config.yaml
num_hidden_layers: 19
hidden_size: 64
num_attention_heads: 2
num_key_value_heads: 2
head_dim: 32
intermediate_size: 192
vocab_size: 2048
hidden_act: "geglu"
norm: "layernorm"
norm_place: "peri"
norm_eps: 1e-05
positions: "rope"
rope_theta: 10000.0
rope_fraction: 1.0
qk_norm: false
attn_scale: 0.177
bias: "none"
tie_word_embeddings: true
parallel_block: false
extras: ["capped logits"]
init: "normal"
init_std_qkv: 0.0551
init_std_o: 0.0551
init_std_up: 0.0551
init_std_down: 0.0318
optimizer: "soap_variant"
learning_rate: 0.01
beta1: 0.95
beta2: 0.99
weight_decay: 0.032
lr_head: 0.0142
warmup_steps: 200
schedule: "wsd"
decay_fraction: 0.859
decay_shape: "linear"
final_lr_fraction: 0.02
batch_tokens: 32768
max_seq_len: 1024
doc_mask: false
train_tokens: 105800000
max_steps: 3229
dataset: "wikipedia_en"
Each number is 128 + 32 x the weight over the matrix's rms, rounded and kept within 0 to 255. Layers, rows and columns count from 0. Numbers have three digits each.

# v: layer 4 attention value, 64x64, rms 0.244, rows 36-63, columns 0-63
# o: layer 4 attention output (transposed), 64x64, rms 0.222, rows 36-63, columns 0-63
# gate: layer 4 MLP gate, 192x64, rms 0.287, rows 0-47, columns 0-63
# up: layer 4 MLP up, 192x64, rms 0.264, rows 0-47, columns 0-63
# down: layer 4 MLP down (transposed), 192x64, rms 0.248, rows 0-47, columns 0-63
v36:150157071118137115113140110082150129139120151095166109156099142115136180128084071124155166128149124095130116120073113116159139104154081151149076144135116068127161146136103145111141125153148125
o36:161128145096142161152121181127154170124088160098149125115133078159125088084132113136156106127108205159130088158080186116117138157119067162137166148120120132129094161148114167149162133120181153
v37:085128110135154103111087107123127135137125121125106119112168151130139131073109102199117091093112151102126118126093139092125114122122166127172122129128127160111109081122157161130110125159176049
o37:143153138125091101123140133178115107142131136154110198161106090136127125120099168097135104119129107137129146072162160123120173088101124152088125090100106085143126148179155128134122131163100153
v38:124133129105106065140149134146158126125128128122109112102137107167133135183154151120115156164090129106095176173139122146123136150148201138093116120139168147133142120116092154135138105140134121
o38:106125128089138137135140125120060150100135145144172121116121105097119134159132178117114113110152143110145133104145156086114095172135175095123101108144102176119137114088131125102081150091088131
v39:102154140115098162132136136106127162113104166144167141108094109154136107175129156181121141173187117109124176127116174134078114103119183137113130103152060116129146117122075130085180139167108136
o39:141118134117139116129098107163141134157149187116105079209125154111140161075130111101079077106105133141155083128161130099206131143166158163171155162146138177140121162133136102168107166103080104
v40:056141136121072143129143124121147115080107141150078126079048127112149131081122152203088066078129116125155077162099144141117166135147142143190158159113081148169105128132073105077166102097170122
o40:163174145164136145085084106162103108123108159196066137143173171079126092127123088082142073097131113107144177123176132097135120172187088148140090070118115158197154112136114070180109148086120159
v41:170115160099152147157131161157148123100132071098128109125161155175093064153149098110139151180091105112093135134122105134149151112073117135118146105141119165130120133121146091099192114142105181
o41:129141099138119134169149083113140178173161133092191075167128152077146185131182129151109212115149089145130173132120070130127129144128103101142093143119128117055148071089116110161142106141152102
v42:124090146131116146121107161140149136152118143079127108116153116118110147134166113125143103091145128138149126123135139137164138099147130126158131172139170140083110126156138148141129154132144112
o42:160110072176130101118122094127159139157106117152108163125106130148076132108089124111154129146116125155112169135131145130145137147106150144089153113138089133121170090093152135116101095135114145
v43:111126161127131114132144146138116133136119146129182116188141132157134152169106147131100156085122157141122115120083079126137117089108128130090163147181189152081109163134143148169103140157167152
o43:110108085122075107130130117134140104149144094098130106130092132094137155118111141121212102171146162098115149138131167126137103133168107149132125202125070112128157149123131185078149107100169112
v44:173124091091137094146117145167143119145161129133148120148122115144136099125123096113142121099096126138109165160179076157156154141157194122133070130202154119187095096117135112133140101135090171
o44:080113132140155184185106147194123135099121157119139138179078107122098146128176156135160165146173119171119150134151145117075114169126118078095102157100130112162125071101172142080123108113139073
v45:142092140109157131146125126116152096143123128116113078122177143111111119116062134105137114105139120112159134150117144118123135120170171110109131117134107068088154116102126180125099119144135112
o45:104116109121131088107169138120122121163125127111120178136128080173103159121129107146161174117163150158118122073112145152157059103088126122116091130108120153102112145101098102142106184135135149
v46:117153165194212124149152119113107159111140110157171156175131097111164135142076126143083154096204172144141134105129128128164147092110123128128143168120103122103149170177120119113155077110169132
o46:107131206156135110104093107105128155119148120119095147148067156135147115102118109141166093154138160147168143108106114109119133169169088136117151137110122113077166189206106125113150119134100130
v47:109127148159106146169102177167115124129171099130168142114116117100123139101144115156135133092097156153131129140110122126143089116095085111164064123132090119114138125131112105115156126127139188
o47:138114172148127123133163076127161085141076177135109183081111179097116135099101112129105150136122126127178132157136147112110159110151105107113170141073140104095131084110149104173178162134161096
v48:143129146128111123165109187132113103110175117123099122122098123159101103165146102146134120139134145144108106111126131117113177142134139112136122125140151176147145143145100155141100136128165127
o48:105143104194097154115161094117107173111091130135135108164107146083079144095117166161100125141140134067138142142108152120117135152154134150104125125122124126152132153068146117117109155147110157
v49:161142118119192121151158096129131135095103087147102142134157114153089120121126135109151128139157160146135099046121162122128097132155095080105102140107174126099142163119147127135140090084142146
o49:073127121152165143147118129139169140119156107126163146150122097155122123156121107126107154074147104057174131185113094099107124072119130162194132085109103115079126190139076153098126126114184160
v50:120082169098067105116139147122128127163092130078117126122088163159129100143096136153088139150150117152110112151124105120100125153131092115155135132150113177101157124149119143130142135144149089
o50:129147093125143103125146047122079129067106105112115079137122145073144105106113140138116069114125121150165109121154180163178182136101106117110100130129063151120152103095107120129126122157140185
v51:131116142139157153112114119105139128144121173114127111102207127118129092170146098153120137154114120103102063100095138121149107097099138133131112116136139177153131069127136111178140124138157124
o51:135192131115111103124116113083119092167161077144171111152103117174104157097122100085117115122121101148135158133161167081118187145127135130100113131134134085082133162080119145082064122103168079
v52:145139073079123072110087131118172142098129132164103160094158092151129108183104121094112143161106115099110159121103113124101108075085139130096086111145121151168159105148169115058131107124130203
o52:112098130139099134138132130103080111166166148115120073157096089059174146150135163104095142089155111142129128137147160105079168172133131075177140136132128161082093199132162188189093100102102065
v53:096116157132163134119146076072127145122139129126111130113109119100179099141162131136117109117170190094105087132127139118143117129103107116121120112115119090143138151181106166114132113148182124
o53:170152175149155094078130134123087148118166160134148158137107119171154142079104090152138105109131158136126175158117135155101146113192111114117195137145132172143152157165118101101108118090086152
v54:087120138094117129133107105155115089119183120121084118130072179119126135080132109127120143139138134120090164138106139151100147126136119131131183129104056131125155102128102117144135105157127124
o54:121096110077144109099159102058118197119142120136149162131121123087116117100153165145110089098111138147128090095111084181124133114137104091101084129136120095202058110136083063143127141107089120
v55:123144147136128137146109100108126132113124120080106086112157166172094185118116165131194131158127170176111141128170166156171158114122096124114102141148144144110126141104151178176156112154124117
o55:138125077127128116162122127193121147160184079207175169142124085115139081129127124148104137132150147110165118156113146131151101109134153150109125132204124150108114082139137108125147172153195121
v56:121125115161126145137114098108135127089135078109139100157130095106116122152147123165117146113131161126128155166203132134124120127130109124125136140116169090166116136131121113166131115106112104
o56:090142147119126114128104151169125165115166091161095129109132146152143127156146126157119159181066170107116159204140107094107130149133140116082139129166117134125153117138163088137115133120083105
v57:156123144163180114158117187154157145159121105131133129182136114130097172121123151131118105111124143107111105145149150148134134142117130141131098126138168111118176156149138151143109092119133145
o57:080125126156111112131173157108147110142124137112150178094144091113097098123117110151155174186135138143181141163159111145086123120137117132127130134070090165079142124131126115099142114190095124
v58:163100037117130117206107101180109148134144122150167124130142118132092116151188137136182109154123105106128112163151147136144170126111120141176067151178144102123141132102173122141108167081098173
o58:129133132131095168139157169132239120144161152121114101121142116136116117100134154136088194172150086080137163146100192122083121141131075076127114143152119114119112095128172134118108107135126126
v59:127128131124124139088140132117129134096134114143153136104143138155146082088143154106124132138115108147116095128116102131156118143141158139156139124111156156159146127139126121129124163126124079
o59:167144117116114147196097102160098081147097119122113113137168141116121133150150124124160120112109118106160123114119114122105161126135126109133165139161160082142133092140112129081091123118088181
v60:096152169148119125117145101133158131131112114131134114118159121132109125144149168182132124159129105163126117122136120115115117169077107110154122101100224142114094136144122147151125109141109066
o60:149189090103094106157091110164133080107104073144145133128106126129142134141087149144123152122135125126178146138159128109124133124122184171124174112105129129067150151141125076098117100092148165
v61:133112127133117140102116149123149123117168124090105167125132154141095109137145096137151129166149113132144147146105141116103108150159143126157126109131135177115090108144138109155130083123114133
o61:100160121106141112141135108098140163089114099182134106173108115122107143139092152136099135102139095152089127095143117108126178141097150139158152140118100120128131144099154066137119120147163150
v62:054122164137159142085131101100124142136102090094084097158138154123093113100086123139106097062082188152149109177140102115128080105119152171110127095144133143127121146108094169131047114104193137
o62:139145114144084111126109105125048156076165139152041160083201113107163163148098084141162138149108161077119174113133128143127101107121099154093111147101103125154182125116163100083171150178166119
v63:122165136117167144084129145124112131123159101121117109121111131132158170148083156141159190095116108169150098062098096121123117131129130098114173112145095105121159164164125091118097121116144158
o63:120127109112103151086138170122086128122104127113068128143115116097108147103082116087177108158139173115138075169079061134067142127145082132194115143146139088106139098134070147126112142165171111
gate0:098128102136116159160124086183114093133145117149132075087147141104148107071129089123123135086132142146152107118174166186141027114128186131113074157145135169148086162111099089156185192116149144
up0:192093124183045119143089118108098143116159162105118166116094138115140141133154183150165137138150103145129134115137133102103237135100119095160180129126088066135160109127133150111085101112088105
down0:094116109121122116131153098138100135113131121127116134130169108104149161141086117139174127141115161191208111150157172150133049118096139172118123155142119151147133189125079090128173194073127106
gate1:088072087131151077133075048210139090140123102100147115144157125108138116179145076182135137132113088118074068140121126178110078101096147147133137147102158123160132150085127103176141126160135105
up1:162111151108153093145147133077117196126111140110170114083123177133192143118073151125070160132118146119144101141116157088106130194137165134105141145037135113076118115101163107171076155115103130
down1:159110144022101123086118124139128112126114191166105100168061132112076105085158128168138103160148086149124159121108104144160083160141154140142155169012116106095135120088075093195148212156126089
gate2:146088155140091093137125104131126153078141153090140106108165119125112173115144110110112126124157194119164135146124124111159149078081103150119156151136236143170113135161156130162132151113163123
up2:125104138160122097142141102072184115107128133155117154141137117111104104069104136174077134116146091121086129180093113067159184163162100081169080134102168157138170087122074162158156116124142114
down2:081136115083173118127089142158148127063090083132109116103106161145179141139114098158159152152079135096114138149112146109102097164144102086121112084099118183105177147126161109149093146083194111
gate3:195151133115112141120153185150091122133152117117073147168160098119119118143079152064087147118194134158121093140106120113169123122140176105086115108153109083196144129103138128164089112141177167
up3:170148122117128164121162098176118088175159112095151137192074112152081116155149099067083118134085098137145176053152142089095108159121135135153132120093151129189133184098097112141127104101132145
down3:148110117091159163149132177152144087077037102168134074134127174106152171104123145110118115107112169199152124091220110169178110189139072102121117101165157161170138193107120145154131146140141106
gate4:071132105096119148128205151123147146103069162162104165141137157128117106131018144068105140111152142090183140180108123179157123145070133076110097116108176138115112132170130090132086145068175131
up4:096115101138115090206121129144170141090145079135131113122142198119167120117168130138061185102107090140123125139154123106121143065179148168154118165085149100115087105175090114159173142180114127
down4:071082141141079118120133152081144160089123132198130124081077137097142115097074083154114165122149164122137197121075121162162136154090057101172117087129151155128181188139095130135123114127136196
gate5:091127102084147099165127130114099115123097091152113112152134075133103139133086171123141137181187131142138117179209150175193159139136140048142144139128094153159153094099157143172121111173156105
up5:146113119191142183108122147169195126161150122119105142099173131107136190138112130100101162133065139110188098149074114186117140134098109086070182124133165164096085106155120126130101080115100061
down5:157130101100131159160115139111133088179103043177130071103071138082114155163125119086063119094220162165121104129156091140118076097134137135106132121076154092065200135189146104135197077141087172
gate6:125169128116154120181145107102097145112129110130118157144180095092096122120117132192154135130166157090101101106116118116158156073123159069152136174192081120142149088141145115181145090112124068
up6:212139138131139108185133138120114124122169114067191116094136182171131091150120120186146138161088131135098101148112096101070145085177095146109097073103155110157161109070090110137138166109106167
down6:110127075181181148124197115169182150127092141169124178203077144106201128175124133104122089114161160092149102100139120138097081094112146064069156130095146098172110176123082169160113139062134063
gate7:102120127079064102155095149157119117140163137090082115137096116067160141111135171134123155205113136152168158138141107087068186112131129124149130189115115112102133104157135163118137173144098111
up7:150127132154094098132101057156086145127146121075104124193077103185121146148168099147170047134168144128161132126111107098113185133113088110126105090098118088188139130115176142136116111157168151
down7:145119141111069124054148144059118142139133204101133140087122149130128067086053172106144184145105165143173168083182119167100163124173197116152108146105138131079211117124157107159113113124151151
gate8:153119091162097106085138110143157184146115170109120168132149139105174159125123112140131154161092123117151068082124121180170126101189133089148147079102179129081076179103139101094121139093115136
up8:196100151172173081067156107120117152159133136147136128104130100113144092111074180128062134134184115130129106216172123098093083116154105091123080102136172131086159144148110125123171130127165114
down8:102120135120168105089100136124145146178134098142126141147132142115162171140101098101174140124166088094122131079102183071125197137121016124078124104138137174073078189159143178178155147108087150
gate9:121174160144094110138119066129122162112170067094128146155179085135183123130169144061141112152124118152118175068175132080133097140115197171128115075142111127121101100094116113092124143124119154
up9:144150101160132149180120130117091129119161157076123165155129151158132139130119188129101145160120128153177107133203159168112097171089193110116138070139182112120129138088099091107182106097122097
down9:155103156134113183113142166157165047124090157144128130153099152083116131173101076111139118099138104108094132111103184146184154110158088090121140172090108145143110106155155163196132153171140085
gate10:117102124105093112106112183147098101126142141170142116156139118081121136116100163096084167153119085093153182152171115142178136155182133161062163112103179069155103131154158098119123127123112163
up10:136146171138154130082106066142165130124142137178091148157156093153123124127145102154169102150152131142123194057108139068139129091156116128117088151113109171123157141179098101148172111174115178
down10:171127095126124115195105168130088067102166079117146102116171135089122151198094136079114211158112148098190132125112131128143131137175086161109102091164149121086142169158110125066149124189111137
gate11:156091146088121121222126145178122133114097134107102130125129087132143126103112102102167094189108180054158148167107153111124139152141138101090142202169143107170172118201146156190149151103135091
up11:088099072123188133100120152178102129132193073203146090183171000131144119130102138145095104077102104155191092124065115148167087147151170170098107139193091165115098062105162134075125140132152187
down11:093115142138096143173177111122078131140086103086097154098133215182125168167152132092119100150133152104108148162169124103087114105173150146163113149131153146153165167148116134202149122152133094
gate12:097146150137168090154132083148084158140102162089140102140155192156100112173189107144107130136101109118080143174087115111125148152136126112146121114123120168123163180146121118112093113138048096
up12:137108152170127134145136142160138129089137141091160188144148115201109123091110050126125110117091103074174125137083141177117079073144169166162114133060105195120126097116143100176120131153150134
down12:076149146127153075138151090119078154128153104060122050116112144136194139147154143127144131135122170116146166138072156069136141164168121156144112061150152151118128168134155126104127111187106060
gate13:181127127124065115131094174171120132086079144116092172056129124182111101130133154134153149101097101164170148129113145135181123136139166133145130197120135186118127142169155117090090120081098165
up13:050104126157057141148144107105110095134177110158127174111182093113155130131187160155104177097129140162150135144127095106120132114100122125165095073070093107099155066116142115147127173196089102
down13:127152150129117132158074086072115090104079129124078112092101139139122110134082175175125116153125108113113156158147150111139105124117179157104147144149164225108111154131087110107048072078138156
gate14:125093160140094099162143099113141110114084031079175065161095149118115136160077100154173119161128138097110137138107154109186167131122097158157132162156142126139083120194169137110126121107122102
up14:131138094105134098108116205111069102129143176141120082181100122140123178138060154061085109088161178132150097116106149106164128107117155131146098135161153134092140203119136115123111120104104167
down14:143084141153170118184119088127148131108126145169130159138066126075142126127131088165119191114149122058122106121149090165168131163075115179156130116111163074130148149191131154083150125131118123
gate15:123084133164075107119064122113153056118173132085150136154105114092165146148132131101172160121137139120146158104137168053130112177150081143155149140095216133147165185142144094142076091104181157
up15:110142125100176180121126144099152142118058126093167133145103168124135199096098156134142146133125073167170084114108201158177107092142132109172115119156163131146138077173121136145150132194124022
down15:138063067180121059120103137138095101155157091186138166119141150124136157128115135092167119109135173175152131169108059156170105109135118215155096129133168133103192135103147048133132110123145167
gate16:095125137162107161162143128170110134153140087067153111104115125156185119134117058127144113178126211164102164101154157167085118136142151096124134166090152127109094090090208170136198124160161058
up16:145130140155162177096098120075139154150142118140112161122111114131113112123151172116154124105141101118139113123079155129161100124120161159148129110175089135135149147148096087100119138156082153
down16:102115116117084114125104113166080105123137079086161098080150117162171127126123071108136150148083167155144175129136143110122140149145131107104131170128107133102105089103156127129175112120169070
gate17:118139131105163087069119119132079164137092132115085119159127133174159109093125110143201085187146147088107118115105098126130115145099124141153127099092073174129113181118172144147119153091085112
up17:199145172160138135107118180135171138095147103117109099124106128114133146113090100090191094168116119116055144117095094103141122142117124192140127095149111146079120153126098144160142150129039146
down17:124123139125135139076118157112119183086118103161125148133147155121110099169190166149089095101131109087160114070123145099183137163139132076114183171105153106176124080124153094124132139120149136
gate18:096102153125154112168105156144069164105161158095165104190121070113093108092128139120188153173137145181097154116150145112179135151141105109198139112108167095078116133166148110136138148103187144
up18:173147137090169087123109141161100156123205120175161146103173108106107131091164167067124133170152141139164133088090114168078126120112097184148161093111120108085144126176086083102131204102070141
down18:140157103175122188109160136111138097136119126113071111129081139182122094152096108209078151099112132128159153156094145123107113131163147124119104134120149137176111114091160151138144106144106096
gate19:108138092093078095142144160172153114133158171094160114104104090122145144195145127153079104091134148077141149097182117126154163118099113159108128104144125105109070169168167049133095112131123178
up19:107068133134135143126113164125126129119129136137179156112071086115160103148126091158138093109135134131173130206111171128156140098138148109150095114098187129096075129085155098156183134108202117
down19:138100134135180149145079093106091146146057097134133137145183113128154122077126140186119141113086131142156111154106092085126108175165061170175168115119136089183146027111157174159128135126100088
gate20:095095140118128119140168133141183126114177119139153141119134167110159077164166094121113088151098155072072102133127151127070118124146086146067119148135179121193087100044149124130157108134171115
up20:155100132145123128167160168148092131147172076182190085128061129193136151134136121140082116134119111139182078055137159097136112139169107093127138138125150141151143120122202062154119120184152105
down20:081152124146142115099095134081149145096080175079089127138175109105097121108096101143142149128140131129127167147159106164118155086081180166153179106129088118131139122145101151105144117072148125
gate21:072082051137099103157121090158173156095168160171092082085178175143128143129139113130068128067095140104152125122150141089146103085145173119166107124111187109098151141164123074148131105147144110
up21:093116160122174179124094145160102179152086168136130136075144070129062088099097128148153146107130100110148129186148128094090141078140085157129093119164107099128109132144162146195152149110197176
down21:116074052084099125116107148103148171101145064142182126152166151156132116169142075155107117097102101180147227140182090147178126111111147104180125138135103116108140174171172038129170133160140102
gate22:095084072158174137159118153156166083093132171134161107099099167065071126064083128116122180127113146081131121187147151113127082122191161178158109126156131133084150142162109114125134152138139127
up22:122128130161166140173154113093164077155112134130133132167114132103078118159070103137137140173116129140150116135133126134111166126152127113138090105152149118075164191054155119102108125129164118
down22:148123176150068124113141091144092146136160107136079146162162146113141127118152167105102114096133108199113166140174104101138116112088122151085106177149149130131105094179159082116089119131202145
gate23:156158130150119155151077092154138181071150104176136129161175046123161199124154138090173158161136160098087097144093103138153135142076072161123077111113157148097196049119133085166132155115144131
up23:112150132123099130148144091144163119074170103160103125139141090059114093127182059201151148138144131077074123122118079083106129115125163082174127148111079067123117114080111144104132133192093163
down23:161099135151133108099113190137097151116101082166138149126075092073163131125066116099116093146097184194186071147148106151124103119117100158115112088110146148121180090156118143094149128110165104
gate24:077091144180112124144150211114122190177096144116195091170196100097155110071052109105148168102178181122152173144144134100138125100141111107102186134141072157170132119134197102162130173174148127
up24:129120130104121168097178118110144102144134120154155177128081133139132143092105157115195152189142074158132204136162136094134155149147095172031095118129104141148114117131097139088048084175127098
down24:154146200054122099143184187189117110082080144153050091144076129144137108128127131084085099189132158128131180126104170129121118166038151108094069134104137161162143155170124158089094122132130092
gate25:131158170118122150139129183151132112141167169123099125121146106161097109102128176099110168141081104160165137100157096119120212131148117144073123079162133155177121109145111048139198098137103122
up25:140142111172122123157087099090106170157210108102084134168190081139160148082146114138197136135086143160135149076113089118175092131131172103116140119160122150149166136138122166132103118134152158
down25:131136123078133141156148161131177141084092174102132121128164125163094120098165174060106096136149152106131105125137120140075230108114123102160171102136145148069103103086142102156129098122094111
gate26:157211140127108172137153097174128137144176202144130070167130156114142128214202113171168130133188177130148119114189147118133136132079071124150127090070156184113141063160114101152085113156100150
up26:117181103072093150149151118103130137098133139189130081168147122185188109130114114157083140115142156096124080135129151126172110045109163146123099145114101156113134075109156078103170138162110107
down26:122074117105145092100116174128135159130147076078120153123131151106137156112156087186146153156149145175143158143070083110087137136194107098115103146130148128055164135095217100129143148147150084
gate27:129143091138110123091108126138138142160108150113177103173123168140184185122133117110177054148109178085166083127147065108155153057134116149187089127081143174088162125083114129138150079178115143
up27:109112102083058119165149133070088133202133125172125128198128129103053064082157155094108114177142146179092139100133087151112115134175128114147120104193111117144152106148110108201130097148130146
down27:139137178083157103139149124209155115095149111127097186124094108105137205115167145108154101142128096081115147126104134089101064188113153078146122157101137078101125103100124098038156168101113167
gate28:146118223156150140134110107134078123116173133106197196130158136167093100137133092133131101134133168127102117072127117145133124213176115140075089077102126093202148141179108162100139102150124119
up28:144132125110108072104108133160184126172085138089086172056112115125157102189110136133148136157171122128200077169177120045100109113122147129195131138177148120097103163119153120133123166147111189
down28:117135120090070165146140121166084129190101108185079145170124173134133104058090144118142110146070180104084107200107167125173106197145081134069140126146144115153106108087107120131090085156113126
gate29:102149145089100049080161104072120216140134157122151103159160063105112097072132152071125148188123148110080107108111110127159118137154170102123189125149079190075095082162108143133151094117138089
up29:187116145122141095144096126112141171141127112143091135118193132194172122163148123111132082134088171124075128111146058125132178131141191096172109119155082130178143094195101116163196157081098058
down29:119160133137156133128127074180126096117143127154125126127093114085082144124100101143154158106147101118115143151098124167159088098144100184139184130124162114147163164095099117094131140160146167
gate30:149126162117108164120119103143150146058122154133105130129120107174166158113118149146119100148126145095150135125145146131112145096192103108169165203051089133167129081149084140141165066123169078
up30:121129125140175184181163162151138128136114144167113098107126081130068107090145139111050148069073125106131121108129154159166115108174156198103079108129081112124105154139163127126103116133158115
down30:154175162135072117158179117110142144082167129106123140105167146147163117146157134190127076097097125091145130155114130141178105104140142091117140194086096149148124077154053136135143097078100127
gate31:165106135078105120134137101150125125143168150069197113100138062131139122165064113141194151160115147154167104130171159164134105110133100095123153127123130082181135089113172192149179104170163150
up31:107115114134135169104172121144150159101120076150099098168116160139073125147135107142115088078111160101114137139127202170121139130169150140101136094153168173108110056144088114115181051033142137
down31:123120088095101118120104175114105158060159154122121118157160124145112082218135090127148105158112125130146064141152091083117133101155111065076131149173115111139156139076178069139135113087149135
gate32:118182099115135133141113151142178135119125075143127121126148156082083121087131150178073123112112138143090198130129174111143114199144141183096219138097122113162115186111120153114127071113183112
up32:125113147110115125116132131184125098132155129091122139169114105151138124162137141121105179159177091117089135164183064146116089119115130176068101108135120166148162170169098095100137042089137115
down32:083139116156143109127072078111102125136144088116154149084136174057083092070136141161157079132136143180144136101090156173153151205111160152114126162157125127136169181099102164085088086115148166
gate33:129048132121103132125135146138165120155159100075132123150105087127152109166136114168223141177129102139183129055102075135110123179105141078139176115140127112184139148098126124125139163152091092
up33:112073116144147115126157129153165143144169099081106136155135131186157133136213114111195120137111187080075169092109107126112148089111134162147111129162047189176146121178145139144152158106132060
down33:133159149101121173125101165106164132118132155132151128149129092137124090129093166163091131101128194118184064121130111077126154140063116130166154129107156051140086084113069168137162124156159128
gate34:155150101102123162090109128145165166180129107102163088181178121114162146131113169133124135104145152171125165115123133085174084147107160083136108095168085158188172069140116164110087164125189171
up34:120121140126128097043201116155109118111178132138156145094085120082126108131143142105118128118079130187172106112150116155079212157148109157173110103105140145102123117136139139136176161077127155
down34:153112118067128167126079145113116144120137123170120117215164167145080137111106157133110156145089097163165148042083152122112095163103161147138114125190125120165132121127105140177073151128102159
gate35:058112110089041081129152165113113165160120156133123157123139145144174154130069140169100101136111103170087121118184111089198170104120132092074121105093091128138156157070107141073137120137109176
up35:221104092077128116118141134152171138162086129126127166082139148122159104120153169132161136170098108116163086154136101150125220108130121119051122061058148080120174130094148181180080117126136094
down35:186153162091128161158146171172152185082066157124121052135108111157150119138092163116106142160091123062114116084131137101126107146133147041113088161132200076173079150100141092153059164101085068
gate36:118095142182126080130121106114123110100140083099098151110121110149184113165125124141128148064085096143123093089079055136133133090138107133189104145102146153128111119127202185148117105094150120
up36:101176122103073086128150154111087153125132112180158118172167154169131114134112073124105115151111217127081074114118116128132072127108131155171126119091148194132170135107135139149075091130092125
down36:128104175093107094128107141135136082121141159135172169167138052116186133112178147127139151078164123149139216110187145109127152155076133123115164062124099190135049172111123178113034134124141131
gate37:199117084079142120106112128103169127126194146096064132161069157129154128101139148114114107119055093082122089147134117104154196140193116087135118121120149100169137117123142164149143108112088156
up37:142148089154158098107098111132150080150079150106152117113145116103146059126102120195085133117146182146121136091119133094140160092176066144096174112105166106105146115162091119134175141147111151
down37:092147164072136080151102109134095128158123076182128158146139077166104130129111032111157155146198093075102171113157162159070087095082100151118099103143108191199119172129134117143095120122154115
gate38:139129215063087131135098179209167138107142150097165130091128090155142087134163141183068057114073160142119078096033105157198153147106169128108132123122135166163155108138138141116160134100095195
up38:091078144113140114133172101131138131141137080167111142127161145165099113172088144138135107100083184109104179174110130119070131107142077101141194184131107150087151128112194084095136103123083114
down38:141116142103096115130152162191100114142202128129137154093108127155123097141122129128073090071101102141126094133099090153188112112100165157129141103119081145191103113101094117114118103084127145
gate39:216153116095097180138150129147113088145133165042140080099142153092170110176146066107080115133127112138113083093155202126161096127102193076114152093165163158128142111086136154129171135148147153
up39:164124111098109135089135104146111134149146121114077137135130103255108114181152045102102095097095075116109093137149129131142125108123142106131070101111098123098165154061097077100165155173087171
down39:128122137147139122137151166152157120100101151155173188148088076115168112078109129143110165176149173100125134162027141082108125130117052159174144097070148133154092113147160129121151090029084101
gate40:094141155160111122104129134145139154122105110143106117129153120129161079077138160073179086147145118065105157102134112133156164147125140122133114142158039149186115163161129108160141139109122116
up40:153091141102108112199157185169133122117147135145165088160115153145128134147160120140122086089118102117083108190168139048124083147118132160097213144101135122205113093094139114123186123164140176
down40:176176094069082143137118084132124132120128113067194094105081144166129180182140123135070233156160125168153075108151104119120108117122121090147104195136141139096141071131129097101121140121085163
gate41:121091116146159140187131170136108079117137081121096086134112145137085114120123124128130086114154108148083149134068126132115192108157143154169135063127082162144129109092125133200110146096147119
up41:083125118097125140144120150122112129126079156088217115125094137106053140075105078176113095159160147140146182142170156134184134092145086095139127158127162159104111112144135146124154128134145170
down41:110150163080122164159153140081075096189127113173105150133174112150134150110128160097074151182111129080136089137103125132119127141135153101133191116103161101185077172100095168170119063195086159
gate42:135110116120167154184167114149134152101091146087123121162108095143080088120091125105104109092089070102116130155174139137129092165158109109138105139160088118181106077088082125120128072121151185
up42:145098101094159129137085115151122142152110119129085108129139088100093046082148185098127098147096091124135145106187153077104094176078129137090065149145088125104086152113106108156137062103117170
down42:088164176132130139082110105097086109198153123103177127107115103129155166128118121136098135126145163159094131151088090121117158130073121143080174134056137122101128144163129157104133148146139080
gate43:129118088142106111134099058093122081118143129152115102101132144160151092152073128178073114146131083146061178117146129121135120101158120158118122109054167140151068136137081177102167158050121123
up43:158142127145142101131135083091158061116165129115126096107108126037141094117102093125074136103135109131103162153144149098140133137161134124148140146146166090114098166130088174176154123081089173
down43:109119127092113132057134131128100191142084119087126149158161110135110118107183106087165118131152215117157089166144078104110095158119092124109089156147107146133149122104152074184114060121168125
gate44:113110142116144110077103148171099106086165083162109163150142064065127097088143139153167128175083130134154090111166100129128150119114135117167151157092102117078144100162131122143140144118132115
up44:082111155142067130126164140122108135139165141130150160132085107124076125125135198170124146178110112178164133104156102151098131123084066110149125076113100149099098157161121096100112107110122098
down44:122135150087198116081114155131158136107064136141082089135167127137145081138097103068108111122107131066137127124134113142142100122140184099116136136104147080159133120135139153144110137172171131
gate45:071115146163115153103143133150064148154094124130124133151177041129163085153123149200191054122158139117099166162134122153114140125148192145187168162212111143130091070128130082155183137119090130
up45:161133128119066098061086164145108165124057140157092069144122147161140161124120083119181115119151155133103144141082151168113113121084155128158121119182169122135093181148158109060111183107131124
down45:163078144111101088119105214104077130089093147092151110133097134180091150161106103076145072114120123141138123183125112186116096103144203076149159134173166119137104149096060124121146101117089161
gate46:085037114099135119116119113140141143081137154119165134142113092124148117120111124149178067178106115127144064134132127142144112130110124099165135175098141097158088085113117084194119137089128089
up46:123165126178170115119095112088094167153146180119169225177132105088152122085184149077189094204117167097155065197143181148110101149128064108193119093100235123067176131158176161133099109151172162
down46:131155131085102125132145127143133125085128119141082101099142159168136123120083110110121144082134096119115159152129104137131118096107176148071125150183095114116084149135098096100155168123108125
gate47:050113053117104159123159157157123162140105163140079177162115132086109117164162119152111147138168138111116069106127160107114084148094109137099130078150130148100174134103132121139178152128150105
up47:123139110095111088123117140116107145170139121151186116167134105158129114111138175150126107144111086130059082145134100133167132146122116096094137068113063149123122120139180110149074152161130103
down47:121097130127111119152138204129125135179113126115075151136094184140093136176201100102102140131130156088115098138118120119073162084108176126117114123139142153096176175175157118157085131129156065